Weights of a small transformer language model.
Size: width 128, 3 heads of 64, vocabulary 1540.
Architecture: RMSNorm before each block, learned and rotary positions, no biases in attention or MLP, untied embeddings.
Training: 111M tokens, 13514 steps.
Each number is 500 + 50 x the weight over its row's rms, rounded and kept within 0 to 999. Layers, rows and columns count from 0. Numbers have three digits each. The size before them is the row's rms in percent of the matrix's.

# up: layer 10 MLP up, 704x128, rms 0.139, rows 188-222, columns 0-127
# down: layer 10 MLP down (transposed), 704x128, rms 0.135, rows 188-222, columns 0-127
# gate: layer 10 MLP gate, 704x128, rms 0.149, rows 189-223, columns 0-127
up188 105:552413546501522489506508500496504497415537562512547437486479497490493507524487458506514562484542527543553392459491469573511590499552572538463580474545500572526496371514374535521413536579554481474471555542429422580502517454526488393476525534433471491420507512539430506437473471488561498496455411464494543444394512506528533518518466474439468444404441547440518500526609507555604414443549
down188 105:523539524523521490432489503443496558440503563582602522474488616621530464561530497617485540442535472434596538479525436559622544496494542489497534549522477485525522574488514499491472582494568529508519455566473405500491489548502489584559589511530484470469472437522453469416534474481517388402435526617491470506499634524564528504455466465405494459565501546461507527579487494475492478490510
gate189 105:499444485529467406475459429483534485499574452451462545502508466522537399578610517468554462498404472492544511552501502454429518493609433503474494395598413546518468506457520503403462474460533388430555479420482510480417496516434415527549519412506504536465482471562473457407524502414441457523470537478540613531485582461528559481524490445518537478508447460585516468562527555481502509597530
up189 111:474536584437471471550559562493542406553489516458566499519550524517427452423475577506473505431576427546537502519484476585618532434489530486452550445555560463568463524537488515498538465620534548519504541435521487408508448524553597529510520531557532569547540533534468610482602529490535561502481430539524454442532475463521380436517593487406508434482431546463497537535437439523537524495535
down189 106:435445489509491528430410529593567414531518504532558595451570533497535398485488446448387481519605542504445462491496412472563519515503496494507503495561430505463520484554514431483506485494474478467506418509479560466432429530516392478503469518593480520500486535513542469551488489498458504562547475506478532516503499473599393506484454393541419521489483477583582386623434407447451477492542
gate190 100:548430487419535419465432518467484428475577545469462477473563535519555471459568465547501535417511497463559475550432489355626441551554620524465514470503468484546506534397528564545564413417470529509498463565490497511520510481525516477440527558472470552581453404440427506559453561470547486429464483437510552428554587494466542515578564469522478484504402520479535476527547473440453470489478
up190 107:451510574566470409568575535510407556588515551433533478417496550517533523525458525508573496536507506495471544494525547452537423480489504509468466501550430495523541471635560478519453519581485419564474494603560515463478490411475444530541396591503480541505410424499526490498573387560477607461443427406498486529466476446435500520487490505505497497455491539556593388476523520461528438496511
down190 106:429563435540514527483421605453460443452472506555440533531507447519478512520578483517545510427488568500495470500521572480499518446453451541461540470573418524508515543390498419523465466483427450484549561518610526591497526511379541517456512409488476493497465519543564527401562444500425510586493490475485497415520560457526532518469511497516512515654485531490459494652479468428431554491554
gate191 093:550522544512545511430501504554496526487495403507520527519510554465511572470525476436363461472508487510432549474635473560612468469538349548480502502414471491463484506589543522562586467495525563429493501462508549480446434497571524554471469429512451542479523526496510474440460599463546577483473551506493584483489499403417486499435581433578478513419453509460518513495458419518510439444586
up191 093:498519489439585519574437494425496517537623564442523463512422489546551595433528496505550454520529466505505549493432468601436554571507633435466528501533542425485564434505521505485465520527405474597539536510408525452550468533443484446458460581487502504464478548507452412432516563407538486577500449415489490571492499480601540468508493507469496509600567556502606524530453458528530515531505
down191 095:440487405478590412462530483535476456544487490571493490502402540411463422531498551422438404424520554468434514494566547434453462404548464440571463519475457460423412547510552506474533474491458509495503503562524512490421428506410448540441471474622425420430490507560553480478567484521464472547491470532467551445410584461456527407453508492549497496476467459543497502596478467453471500484576
gate192 094:509383410459472468529484529522558525370537514588531411487409489445436543535484482525480481524541527480486461428474487518525574581519461500542530463468457468531507555528436550494523530466528471458469516614475530424521435572530604445504545506515433477488464583445467441500486530482487543589557377467485433535553515459574458552467412519392461483471600564489490470619507494441477498465538
up192 100:439518412499476490517501476488498380484462471544544441511482452521447503487628485506426536499368490461430454509462564489545611464515568437479497502474563423524467597522481547459488506485466452451461465447540536456417537500530646440501610469532527561469484577462486487517487541578452400573518419500489470486519484481514509501478444372464484587553554498482559500571431472470508483557451
down192 100:494594481557527475538562427529518591594462442455503542502565489532571485441565542435567472460567535511486536506490534579483488466495457509493508452484549503415477501512501448520492412524491482481455466446506510571470482502490413493449504501460511466493514420572557513464542464524454496439537575569463591448467443511432497565517511512564494544424494385505418508252473457502584505477517
gate193 100:497558459533454449484413459555532509557551575433539423498399527481466499459478536475462498510568485528529485477590469518512482515486434557540503486488495502555518557469637329494509488573492512537460485456505467446453426570551517550496540470464456510512490418558545457498474459424540478409402485500513580491478580495603429565484493522452474368546435459497480411525480604470564479523462
up193 104:512556466539462508502505512534545523538491549500558418607560517555544449470486571451382520555516473568557549443500472502495482471505553426514559483463507421498392551477533425486465510533430583514503475465504451428473428407533530445532452516500444483427575495533553577535467528453461489515479476420499475461531549483616361473456462418421491463501558531470475508440555514543336526531464
down193 105:508419558463570463513541457495443433376536381538604497495627544523501472506428564486471498569490561500579484477501490491485436511487601425535592551495583547523457463519488487467460409520531459547552523583469465455489502431481545547544498443558565484528485406430572548503464465519483474514496465534474483553472512570506455411501530598440519519445509491493552516522478438520593618426496
gate194 108:612461567487423539451488496450575441434490568507513583531519595413518470533451473491459464365470544475431424388531489546413523517517478461379598482465565547476495458415534553456531475474546512509546492439476516466450381455497486447453457504485502538471493508480343454436459447486441438424572510496504548573520482469431446493482514427509494533537504492480473494505527479469501454460447
up194 099:488431515519465522490464515554530436548561468602437479414463527484487470536480514484472574516482419495437508453531564475482547504523464411518455539447528543391506417467458525586394488445566507513522498478499549446443499587461543503512443472583519503480405420514505462553461467573543485497589382459435544500427495493446480411508625434454583592505551509536477509498512447503621559494473
down194 098:419541469578544445459488506503522446519514456409544454457451435562448457449472477555532447604510551513530493450476521584477452555455471611519497534511478447502451544506571527513470525507527529459486475453543456651560541497475475565546468554488433531443458474577691515472440552490455455517469472590495429432571560501545558521509523563521539501558494560613526440480516477533505553559529
gate195 098:468498522556446454479525571543488478559517501523543518618467556443513554526540466510417481452517503498438504528542537409419483469568449521503559451543539580382469504435580489454516504539517505568542362478526577505485472516498462454576402451537494489588498550496503482425445562430518505532598439477498538547517506431445528496463538466493550617484477491426596499525605586555559537526566
up195 093:448487577531480469456490489491554522526525503466433483488453395407495546480566506495545589579466489556394578488391489522427518543402466552488461484461461511537445639482434388480394526514526503542514577503461460556472582524423504548428434508513546551525443467449518495548496459540519405540509565370408471424525480469509474529531542478466489591475527481585491466521520469507547492503516
down195 093:556414418448490482439429551550513593484403506449530487559484498517489510497494544518439388482524515560438484542482488471621413569474552482505492500537457449443561576418487424465369478478492565486473499517503609470494467487505505393450491484549426421500511492429563565500581459480576506497485533516523542471585623506551547517513506554515526504532457485388501523570467416567481475485490
gate196 098:594473485521516553460569572579561418473475532530508581464437524526476517660496348476636556491491577416490478511440489486444521479478427418485413455505442499501504473430465463470552461550539544469550417480573479436494521534442474458585512515529484453533393475564544478531542488502427579479477486482483500513548512497445435497509591435547505538528483547421514509510529507487416499497432
up196 092:579554568513364420431501509496558557516502447500521589464389501506453491512509458489562440484450502461546499527502578423494502594561467451404486440585549505422434525481515455430474515500604472505570521453502474577407496508503547507502525513535445509573541527569419477555574477505473462524594589454448519438529509496507512457496574465467422515541522414480453470479444577565510516543598
down196 094:500491520456520554548490485407501581502482450401534530539571528430512447560410467506575509469488557516471582483391418554479509584507433480536513483537547545419493437446486581534533525479472621576472448410521465494505527451508549430519507464532434386502486490547545480500522364558488492521492482515561458489413556426573467515529470530543580533543508567421452500540512526382522443462517
gate197 097:524542519516484489544509535487490445468458538470490479591414636469515643513424526514447544454406487427566402458554478473628496438509538499527540464534473529431521422502498518506525483505482482524533507427549521513511540552517549574514469500497471474429548550501589516538531541569450568542452434582588532518561517552461452523634495432417485559426440468421460462508569511541507492526427
up197 098:549488509528538544501415561483515473513550520523507402408518433508462438518531491593504506474558503483417443481406566623565524507518464482561573519498466507544488500548523576471412471569456570535490461522439483565442667475541524435571559383597435510530518404421534501519479468530511421483534560429515503435487483487486456543484551489503526552509552506503518459545589599472473466494530
down197 098:492470471418474502523484477459531449442508425601455420460483549547575408518532502531547424501543504470447530486538445446569458521575500430475444490530540533549457445460455423469613504456605529455451504514472489479481518452537475555618561451494546562502597490622584525562538555471481460520455562571434584524515488503434429516483450486487590488439480426516539528422423480542559490440468
gate198 093:453463485516568452573467530559524452470532527515515460499474542419497577439549524570457533495516419473528477475490503478493523514477437568530523516524581542401567465540496537489457498523600406487600464496563507526555537541500441478432461523584401558431523470590429497537540435545511580433553406490503475492549462434518461393393529456534521449509491487479593501575606526487456408509591
up198 095:578460424496498495581523618472594562424480541516594548496506579508429477523512445575528512509507626480511451508433553535457506521484558525416465556516447529500492503449457503491458472478530638515503488457420429422496548572528455559503543494524473508434450518471381546394557421526449524490608497516556482584491451551506533461463494537533467535480422517584465509442537566502423499495471
down198 096:463555472510548375574507489467476495499395552463542524505420519479454535522508499523598480525514538535461510467544490424438529492471575549480530489481491480508502480510552474561564481510498467500441438387491445488529480439571584418544494535473493508572404598523426578475463531446538473518481456489437475457560294445456519477494502524487536511506488607411505501605477432574438457480461
gate199 101:443574519540433420478498456518523591478555559410445488498421441585519478453449438588513425431501539486531435488547406497521497468501494477466469487446461392495463454401544524503492420537473512630478594470504498560594437429495396509487481506553489475514486522505427481479541451539570574534550556502567460614502560459571483534509528499525506540420505568465515408507512522554437552493453
up199 103:489481463473480456494467461534432458395487583473549533535431504549443482584572468541524432498421555475415529419471537498521432442470494429405547507531441422513464537605516516416483592585479448551469466611546504424467526441483535471432504551464552510602520459512585514469526513507485572541452451444514531510388465481447509458417508462540569551508534532405481534544516566521485514491594
down199 102:504516592554489469526479524484572533428448523609514487442480523433492540463449468447486517463415556481486460619508462516475491483522546642431556505438502536493502502576455530428481395571439496513505484577471470422419517547563478507411422484364507476536488477548411519524398597445480472552548507462464519563449514432475485449515484495468514513544569456558481541640482503513512527507530
gate200 106:472495625461507572537424453553531529570563624491448433499503451508552531391527398491497431433511442538556444487522460503532509558535521458546488460559467554509463375533558419490521491518489567515482440433538440522471456515471508531552495534559554462537417489485517517526453533412496523544427529470572538554480506543545567478413554469506530589407423416562459489498470510608531473475561
up200 099:515509516414540526497408568574639463473504502540525539470515530421488537507552506424455572518459408512509459544536385582485472544577507450459526505362468488494507536545418449428492475428470418516499545489469544453532554465491404479454518495557518520538476505449489413499536463477554385420479455506453545568505533503534472496449586466380385439489534483501505510498535560495510477411534
down200 098:427489475529431564551460427615600568563420492513502503528412435501538437461472460440433459544482497399565535520478445509461484591613438469466602501424546541459472554554500331509554523514422520525428510475486427467427482524480478520494479547514532473505438462459547568515485496514535465500518548611564506492473574442535448504416479458509591514467470487537474507461526493573467473503484
gate201 101:575552512539511457455506454497560562485516481564562484464471535375508546539440494451482510507433511416496423398467508461582477501549472437577444441504546506509565378468428462493492581447513458451487519560519533552532481542458480476483452589520582435525503437510518495589586491558531614474453560499524526456543596488537600505540454407517500496551511365391460496504505493469458484473526
up201 101:506536486542596438474523502511460433474438486546430446471495436430438440501456480547536422431450491540506473532576539553513521500456501605648549524459454510487546519556430424533456458512486512540533634466504519537493448552596461515489497522421512427421466474474566451498454485551432564489457517537497452508562514545535533545535504495469463568502539516487475483456438467438445570576685
down201 103:401520447474399498530567560517538464549492544467502572555456448576486525484586468560486455513465485533503526488484467505443492451480426593563491489442627487536534632558578506436528450417538450475504415527526558457412473448483557486486553502484478568497413585526451620448431530530500417525530427533479551543471508508490515448449531480584562557496428528455538542567484565518555499448471
gate202 101:431510441528585506473491463531559455526493555422482579508529510462525605498544515546490491481495567422475469513511447596524493448436467508514396393525466481457481556525572565577527416540471457547526531518539434494513544512459481601489435470462430512516536386561470503458424558558468560540503500524511505473477517509472606529587455490520546506514346487622521604501537492461427464465434
up202 098:526513564549388528547509397500504423532473528524398475507559449553522508445468582506539478434546576454514452576515465513605493533534475518470468517493475577573469499539445500546471434507467480550476475501538462479440534427417487556508445619456552511573524453467473482480513350475477463528476545485493574458514485393496547548470439468601540612455462399516509523508440539467548420571506
down202 097:459514400427454493466545544480446421473530427436533422488527623411495439490523516422497517456533506524529617488418522498504541422553535542451442508578579480505537529438427466563431500394527548515473524483546395467574500549547530467494564506487501578463409424501542526536567576470518533472445549405560472515492546520539567467467532522487432375526493525599497471457529494477489529474510
gate203 100:488493533456466525550485514500510555465519456487465421562486521637457483376565518432521523433446413483538603578495519441618559512545572515492455500526461450545440449470586534498507445421534487460584488463479509600556470434442441549517467525567573490550490532482473551489636470524463490508505520508403453480511502561534505453485448455550482567520572489522578487532482540473506495371579
up203 101:499448378492559551623528561521442457446494540431577478541498451582535517479504543473436490511421570526466518519518531582592460509509484481480512532593530498461480540435516571460595501504608471479493499430444567472462439432585490574428408559449555478481531513542535528475590522438587566384480558470547529496486488449513520412513490456450548480513535520504488485497407484536436490510597
down203 101:508477578539546516461320445574518507521522546468490484479580501389519555505576485448548456504506570610539509444522572541474419429466425494462494483462385463552532465538462497515416469494595490539513568537494510465499465550445476547490561550490419455477533421474639424521430501523465495438560543451413478547554518528548519512492419491536570478463427441512535511459479459468505459491469
gate204 097:460536595493431565484541456512547523486507578478590518611526475505431472499583570498512458515448419502408461508500519477481510452508440478478542495537442621493379456580514490507413566538557530426533505390554487441436510473502467413487440426542468518507499400512481524534542496452447535503539577386547396491541495461547405510494519451511469487490450499480468457500467601518477539403458
up204 095:534517524453624468532431513473475507526475502567479541475496552497560463480496466567472592535498567469489476484553466512535472500470570565576397496413601485503468562533439493334545462487499492611432492491501536581459450425479373538539503588420575498575532484557526440528441470524438533500501498562477472517568504596486576458576518514527512526577575517501478505529443526573468492524442
down204 094:509496561463455446456496460501473486541509537526445465554531480486451549539558439526511499578508435426436508491466537397476446587551531423536532454570483506480395511390554547523442473489462489461460502524468533468558597440509556447475493435619534471414455438435478513454529405569457463566531557521593485495496577421520432629459491478474505462444434427538545505513538480513403515415499
gate205 101:473503592502435520466419509566569526588486507444579580536464583518520485499480540565574474477476419498489497511513434474483543500539454464518490477488454550574585549524504434549648479454528533421536469528516477558571519490509561527572488355485480503475391451533388468371489467465467491494507549467531520561431514530541525556521521483550530489449439445557459559565449446571590476519471
up205 098:407507506479560529543463474579569472521451401450523558453486448637539448501464471561476521496551405506508529479428406524549561501434507552602491521458440542494424442568457492581554572431533515460498438506477530468543505425507610504525494432489516498487451511551464524413444522504471570490392559593507434561486514501509547514569464434485475489491484607515513564445454460580572442499473
down205 100:413485443429598483488550565579478479405527471483629540426510408518506460429453505523406565496462470546533556517484520478513507443557554513437431594494448481518485511531457540497455536448495513467537484563495543549445551360414521494466473601541581525457425559509500562467436520607465552449453493479478447562516424563519501507489466574498493479523490565417479580516554445551521509468548
gate206 095:556523595608462560448472458518466529502528454516529463516572470489497513478437547513458530524523471497501435513468522540566519511398460498463434598447583502454404528455639420531546453443509402614497512546506558500424536466437593476538446569389450437540476488493562441522474479589436486490484531453537435538538551488520487471532479523462426436567520507466453583551459501509482446586534
up206 097:515513518454448453488531494474568556443521453393408463482525475488516542477490480512444531491473557522507486497536434451523431540388544391526438455430513483587383571536484542474529468498580506499397504549520489513431400443522512444477573438496401515619496522421445622513451462469459517478469527574499419526519518543420400526552535511495518490524450548544559525530560570523470529474580
down206 097:544488482509519493540496525556412517484555435540505446525489492543482471513419459514503433519524563369434468539498574590587535404497461417536515557476579510507601439466576452565442497505518473547570417452476519396452580502523586483559526480413360508507428512479548531471426502476466539474441510328545507538527481498523568462488505492525419559471511499444501504500506566494479467489521
gate207 098:554533483571486509513554601615510547654612440423528479429491524554449486411592434526524485520508504438511485569486525482476445477599466460472536442470531535571469487513583546442531521593550536501496528333472580514499508449507570483424476476511516494500479486476496520484595500551497473486563533517540494560592464618552474500505579479431483492502492424508490497492496499463547529471421
up207 101:474603487465507521355399478613520487494470506529556512605489505555519517533519453553439466467477453509482607465471508485363572402562476562581477565501550493489492524485465493486538497474490487497517608454440467539438472480438562535391555497544511435445466490463472437562501411529579559539470493430531548492460519517489517476415551511495469534503521515609520505458449447453608484441484
down207 099:489485527497522474493470506434429480422548506546512537474503497484518513490456551509483515492463573485467451592458500402548468526404434580513596447605530537544545448479437485408448486463491453559553428483446493541524564539524464504599478458432573524543505536437594439411406478525488531448470493476401456505438524520559545514439492574547328567473486582458520489477425494495494436520439
gate208 096:505489455484548396460447444475506532594573441463387473563416461479541490559420556460545457469564535538553609346459524534607484476483495498395475471550508428508562546525487621441545526517474459501516372502565407493499471535485562429520514440465515561568489508489504450526483494492484507462538476528517444474451543552439535519533468516495575441478484475491456461526550486597549554446494
up208 103:547466523470553507528473431509476538519455487523437500516519498542497478498523489529443622488500494468426549508452495494583523419475462494421429440567488487501478521481535499486496578401473492457545518515488402475484516521429489452408515496490530549542448570488528461450463386441557465470474453574415562440517549464518526420550522544532602606679424422538527451486506392538564519464575
down208 102:412513502448566478430573439516579477488548530406535476526464549441497456469497558501531587591494451491478514485471535614496566524440558570523516503508477522496549467478573410556470535480462506471517497518510532503447516531523520542437458447492399545474511544482470526466503578492535453499414515490433598483519347517541489502521539517526400532604501504487493550333540481430433548386465
gate209 092:489475467477490530435539556493525521548530546520542509542436530465516569480517576457477429333564399463522369465502543469468446493496522487449502462515542475499500535413542470487474485508523484528375546553530537451507587462614477575545453462388467497396586484480441447498464484442480435471419453442527538515552555522516421471511526572483579616509519432447550530501466448496496562510496
up209 096:414484500499452479488527512473529480459529538574527501518474487518442581471516421458560434525409459569521585560398493541537488546441493557598459497470481408594483420507503597477590513552436456416545415533450478454561494510555508527557502442519536547515500506528447543467474525480523515504617439602533574533477441491567461488543471494524494361565533530499538510521580575511490389561484
down209 095:524526474456562530475497454505442512644564523524514473517471535391451525507483641457471471544583566506419454495461547475502450540438459447480481388505568494525520508445474477482498507426459485459459496602614553449564425431545511526492456416473461533525522519361474507510511572457445520497482569369566445541555513529502501496518479535454496574532516431482488564406536445517545487463526
gate210 103:459506455495508407502382560500504430497485491499469494593471398453552506471500464479535390392477494483441498516533405449489548493514478476489460469417441506556549521560494496588510508451533461455515418529505495504541473566526586501484552524487503552569485402492478410479554558413603476419394511486499522376522552470520579527513465554549497423467522516512518408555578543518484557603525
up210 102:522471512498603427445431518455504550497515469555475392577448496427456480451539516524421507442540541417593501456504475458534415449465555509439504577489433497556598538528408435527512506488522474584516500542502511449557555519453473366537588554422530504416526469495518476520458486529543529555426462534477488548421503520554543498484548529576514434537517409397516563541568453430455539456446
down210 100:532430590503524481468573461468526508512509540493536501475507461541433509509502479532492416553628513525441536506557495394455565399445466455468517551541589464558451544456460538443501510487499518565601459550427469472561483491444474490530559506461530519517607461494448463401485459529447606429523606501599497606501410475482562522538432488428507490455475390520502531470482586562497487480429
gate211 094:592483573461473483432581452487496513603572506533455443474456551524463440468461631540492495533459570484420501484603495432489471450456490430550482473515468456426481586476543484471533455429495518613530462507368585507420532449490498443534459531513448512465543486403528509494444376474471526525528576533568523466460540498457533481607541503508471577529539369471494474491477493493470440531498
up211 095:495571471482563469505530538479421503464476525476547500472494484481447472407373386547540432466501481486519477580488557494563518495536458550566484458458520496425471583370584592504501519476488425465535439495545466450515614455501472396408512627516430478495424499516553484497578492518446497556574487454577519500418476459499549424489521573453490512542442567532537431469509526523466502509595
down211 095:452489446431546481510452567513572556482485496502501498456475540362562450478525467578506476529450487585557479441376430544507466472494583457582557464421458482434465500513432522538442476524559536466453496407543468487581455516455516564539527408503523490495451493450498479529525431601584525458511548427581630519443488560594517518537463431480490379430527575549468515493496481485515489536486
gate212 105:537479494447447494494415383582514543416544640538477434442527561562499562484398517488552467464410579501464553427496510472426415525439505554564476506573530521440550463532541487458497523496506539436451472463504514508428564493538498431474399444520504418522473533405474467445534529462529566514508564513550492556485487510518462522449584494461518468509551497430475495592569610580425479547460
up212 101:509510555483520534570509559501476420501538476468501561567544455365483505473435326373479515410443495493513445505538543606474501525483548475506533483492556513508517513496425552474474496534505519433530549554487553462543484483501594368522498525453505514452466584504550452507491474462507401516446461385421507465459543515484442576535447411599462468486561416508540477538520535479478569443467
down212 100:441509455424532494495419413536481532517617490500656458491528522520527466552496527478453505538521471423491472480517485548454432484483463441599603533474486494447511480496464355470503447472490429509433560436452488589525543533482566485551521615497442478508503439541617526493436488531601573488500511410475503552514583485535496515420482513502395493436507533474528437419488590483474516522472
gate213 095:607533476541497524585464472521539626565506528487480453521488536498529526488603466570548490533572393595538510535496456495512624465471446538420499489496537582501584483498488534574549432501461513452604618494453495633555514502576417514532527445551484505541512479510525408396536447476510534431530430563504513492482564496515525552494576594465541495518460508528441511539470470495555548530473
up213 100:444463553506475502446571597487431499468446477483367569600468529531536414520498515563519539541553460487481460526547496489573554444506493430465478431481420476566449413442501502492550516491487498533513492466456493488462489522525468487557487570498435492565601528515443477536487402601462472512497461457466571448557472425488457408521480552670464618499553586557453482451511472560551520534536
down213 100:489480485488454481492552470503528511535438508438546424497454474508444506505473493523396542440409467491434481479515510473476477488534541521548568451563504449583491482489507401528488496613524568522427529599510513450502537487426553586525522546605504506438444538521475482552517535525462548637427641471507507536522372446436567493519412556511561503537520522535524472381447562421510439452449
gate214 097:530498451443551391432463572571493542563507472564471458511465589597516530553479523459415488492427417548489535528481502530487621522482519502550493492509389619520569428502519475432537528575648567556522501488582457502553454532545438442510504526525512526502451541374568523513446428504544501490494557491521535467436510512497555512485475446541565491588521504499475440559508399578467492477507
up214 098:506414418473550431480532522557520497553507492477503525388491503570461563484443466497488469498505438500695556522477524526542506509541492498554529465536399530568560475484503451512508470580489530511548423459496389518553490577437526480423547524437479553438512505491535481485454490484568507573493527555513498421484498509495608587595508566485531514448573483514451364491610457467489427450439
down214 096:558517515619518525532567494541447449461429355562514522466530505529532538494425501535476599418455529500485452569479564494427413590572507494547422452556532479492539514525482498586493557535465537425536428538381505458554514529530560504444538458424555500557571476474544461452534509552444485518475459547447367596498443448503548521523524559505414535484481487488467548522551451490530400490512
gate215 104:500437517619469478570408481483475512470528619383473478544510499472456563530563487489470457446430426454534545512553557491584461457531459558444553435423499455510538557517466509528559445487491464570537515460531481506479454504490479497542476507529408510564520579534444526379413406479413521528440537619488503428472584551472529550534537514474550496597488463523579443502423531452484418499520
up215 101:409577571430505452488524509463482576502582474591561446523548572548500525468468550489572570491461543552470517483444449471505505578491485510468471495497437506487478580475557510558443473453565503498578432426518532537522583444539439448510531489530465363456555540496452486492499548549500437388529518485373561489560507524460497505373468500453477443394493470569449450516492458502566577394482
down215 103:559495458479437451508516462525541484503428483430471479540500546585434515571535435519511474479540513518485493530361580493564570637456474526521439484519488577520499547452515574634636517498539453451497411439480427497437466464472520439528563378549493524586533497475492516512569481433477493540532564560520547423514580423539495490528476553499555502390484398472503462531501515494534484464504
gate216 108:547515508469438452474523477434604463403509482476550464592413466516527548494446525473535525542499507496484373433539472432552571441433471469521500444494509576532583513416557486539500579588557554588459536410450506496455426530545410501566495491604446500521503487432470506411532484544541515447539533483466483593437532548553406447416568494576520478448540454500478476547552516453522544562515
up216 109:467549416511484418435482509568539507472489582496472551484540581597443459502532457477537486544504478612487561515426520548475449498525505534514550538442504411558487542433518426435542543440458442512489554460543463463439537381436533530581425472604501611525538438531506546538543531459371490515473557485576526500523499436540441459473454429490462600576416480473500530497517453509426522440461
down216 107:536472608468490489516489482467492415514550475482507442478585406514443557488487486491576577495500453504516480490575667498532457488459435525487504497552443586455527384437486496511387486590487508458433562452549526475573465431640530518529525566430430455520500440506474543479523422455526478419431512549524499564495484489505480521424562498435481415504485444538442506444419526466568478452471
gate217 083:409494562501351530451527421456435387394504542570514503535468461467460584510515488468453483439555491453460587488559434441579534598526472521462546559505387482519545504522537461526502488547568467475578423403573500466483476520499501521447488528450518504428535418423468513545507496493476541461462567506484476477508548382493432583562503562444439530509475504441510466554520457428559512566487
up217 092:520481470559487469489535590425466454531551457454599401442522490552566446629562495545518448517512593414546476451512517488537518505431462499490384471521517511603431505469482546459471524535479554519472469584436459576527464508409447468517506508381480552540482484506518502475444496443447506585496540516616503527387485464503481482421543431500574488537466526530555505480563489380519513409515
down217 093:556537492453562567497592512497537546492571535457513458515511541521443463491525539426541429516574602440479525518589502394441546492488520495521502458523510522437468528439567462421472383460415475530517545479594546543471441584455533474571491457516466591492585495391516400570418488587441507448517570450541497554552534441566483503546461548485564522518428563532552462534568539435488495498470
gate218 106:476609562504549528371508491493555637495533549451519576578506499509520520478456479487479571508512502524540518477409531503536468477475505574538554548474520551454532500548588473448504465621414485471528482545528501634458471528463403478524553603594484520445467516549438423434495478489546541457501488577474570535509564486500443446404469489514490470472569512578549463614543557497482506429507
up218 105:505452450505541505502451448536494556458534555528530578515482484483480463460549504513472494414414431439525478522512491555557507460467506551503559512439474578455433530508466484538495495496505402538603443495467585445578569437529551525468509531461531472537441556544517485500454583493473486483542458452410556571477489435537358546570378588510464435604573452491559519563573364526536436498521
down218 108:428450459496510513528499483511615516509433487361426544527392624465437582492540520510461469453501458518559479516462538577535507508519456624565601477491510475490526464485471576490458535526523507467560460537618421469404456503513429552486506518578478455503500476490471487506527547521508544384509552531478570549535582415421484567504504449432546559543549537552499467565445499482449576494526
gate219 083:558530423573483481465591505472479631501451556521522429469520522460475559514549529546580528484487366508390507411475532597522489480453506504540585480519479491522540451460410533507439553488520545537577514532578465499467507520454512419513517446463466545499555589550555437443486423430506550510445479523471430472602505516546525489439468558494402478529522530514468480386411530472464390444493
up219 091:578442555423536631505491463466506415455442489540558535450482393497487457536483535488484493552499612542497511498518517524377496541580535454427537461489544509400575489496506538449457496453495441519482477543435558469545514527450532521416470498417517497599492506467477570552577642559537548514485400529588457583449473518439527465551478494525613494483549526478499519513571475424498497460540
down219 091:435612470561537479564494521534518560558477531569471485463497561495466532444549550466513512548512476446552500466529487517571457390524425481480422419468485473478453375486403443521497476535482531439483494469560473507486568504615488555555489445627432521408511588602545538443429403482496493430489447498493524444512536456534462529514546408445482506532407522479461514533422531594540530551502
gate220 093:500530487520549412583457513556479450545443437479425519530492476549471416459519491487535397413525496526591426562499457564526519489581475453578555568594590555504525577463510496461499550503474462498524450498477516464636519499531551434566499578511573460547473564495554374467492537544488524510574437517460447490497522572469458556535463538443595516468445515539521476611554513525498441555593
up220 095:500437549545489516521518487544500508497570547511493381485484587453337520505538518547454535532501484550470509520462492466583556554491555566525516495481458427635463543557506494533417533526623569427559577413571520519454498592414529532556521418517473558566481531525545542597518576538483498575487380449565459533525494530561556480469496530520471462508529528504474487458485523483404490548525
down220 096:481394595521322502555486571418502530486519499570459532405419458443408513549491552481539484416504424470445542467493421504478452522532503509461394547493627457514428511468452526546564398517462457438529525476472559505513496468521498433460477472453520479498521487530508512409500497508502522559488498549468524514481495497478452480527395550550534498497480468428545443352448517547533595465464
gate221 088:476595615534520559544482544520524523452524548443552370516434514413499510499484551444588524513456519445561497507462552585573486434527471471545480503465493516508451469503596421494523495398461536506489463478481479492517542552391526430561501539604467513570538427423556465525592472572543499540415467503584437461504530564536506567479557533508512433454480417526531415566474535561500580484444
up221 085:405612560479489563537548542431543515486445440424501408550521381482498458609524514510628561550503508461481605502483543488524502465507527432562423514409461524464445465512491548455468499497521628478535501505494448461571549502417550492488603471596457488474604503472592522541520506528578471517534482478483437500455495521514539505505470531529483469467513460504487431383533533489439581445550
down221 093:421440453504500469447529470405481479566442505500508485507518427571460444523510447559481463522571475467493578490505477504470440520497526419479487496528454466523501516539429518427532476584654510544503513488517481482515499401554426593375610514441495475549517485578497593480449482348521479504571513556424524563583382486449517454480472503505441448506430542479472557435457487441538458499510
gate222 094:581484422473516436494457561546604514511562632421472502490482512512488455518541456489449538554474507379486514504491482532485510568469571490476440567492490488445488579380496467543510381495449520493497568459526523581558454462479366435461446390545489504580464455515447510494429427431417465435556519521473523544490517536557496442510492493543579501550515417486557463562447414456495523485457
up222 095:501520446407514530439546508518561414597440582382443553479562549568505478477522540580521590520565398465511465528601565543510469564532562470528521518515492437480509521561541495521487474452531473479481505583549505525572465481464413508433557502505551476614508508480523521534479497525402457493477438515519466483475492406570476561446419501545490433502472650468542544519521445438436472476402
down222 098:475500539541497509526508504482398523476534447504523480468532531445500484526530361530445457565548554435523457491529493593549437513502495535505628408493507376464513464425501474474489601551455500480532412633555463453455466550425576476450452475513525545438537498512559539575526506527436425494513514467540525491463398486538454518539487492516522584426474607415464428449547479447558441572507
gate223 098:491540540424542498499482525594515503550540509548487470517452525449444551561530505441391486479407586428529431459530440571521415482458411538488423507529557557532467579558592498461439486500501489494502530504399509500476593464566507483495428462616547532507510517399550442482515555533483513518520473554534627567528490503500571521518487497440480457532390394514525552587426565537479535473564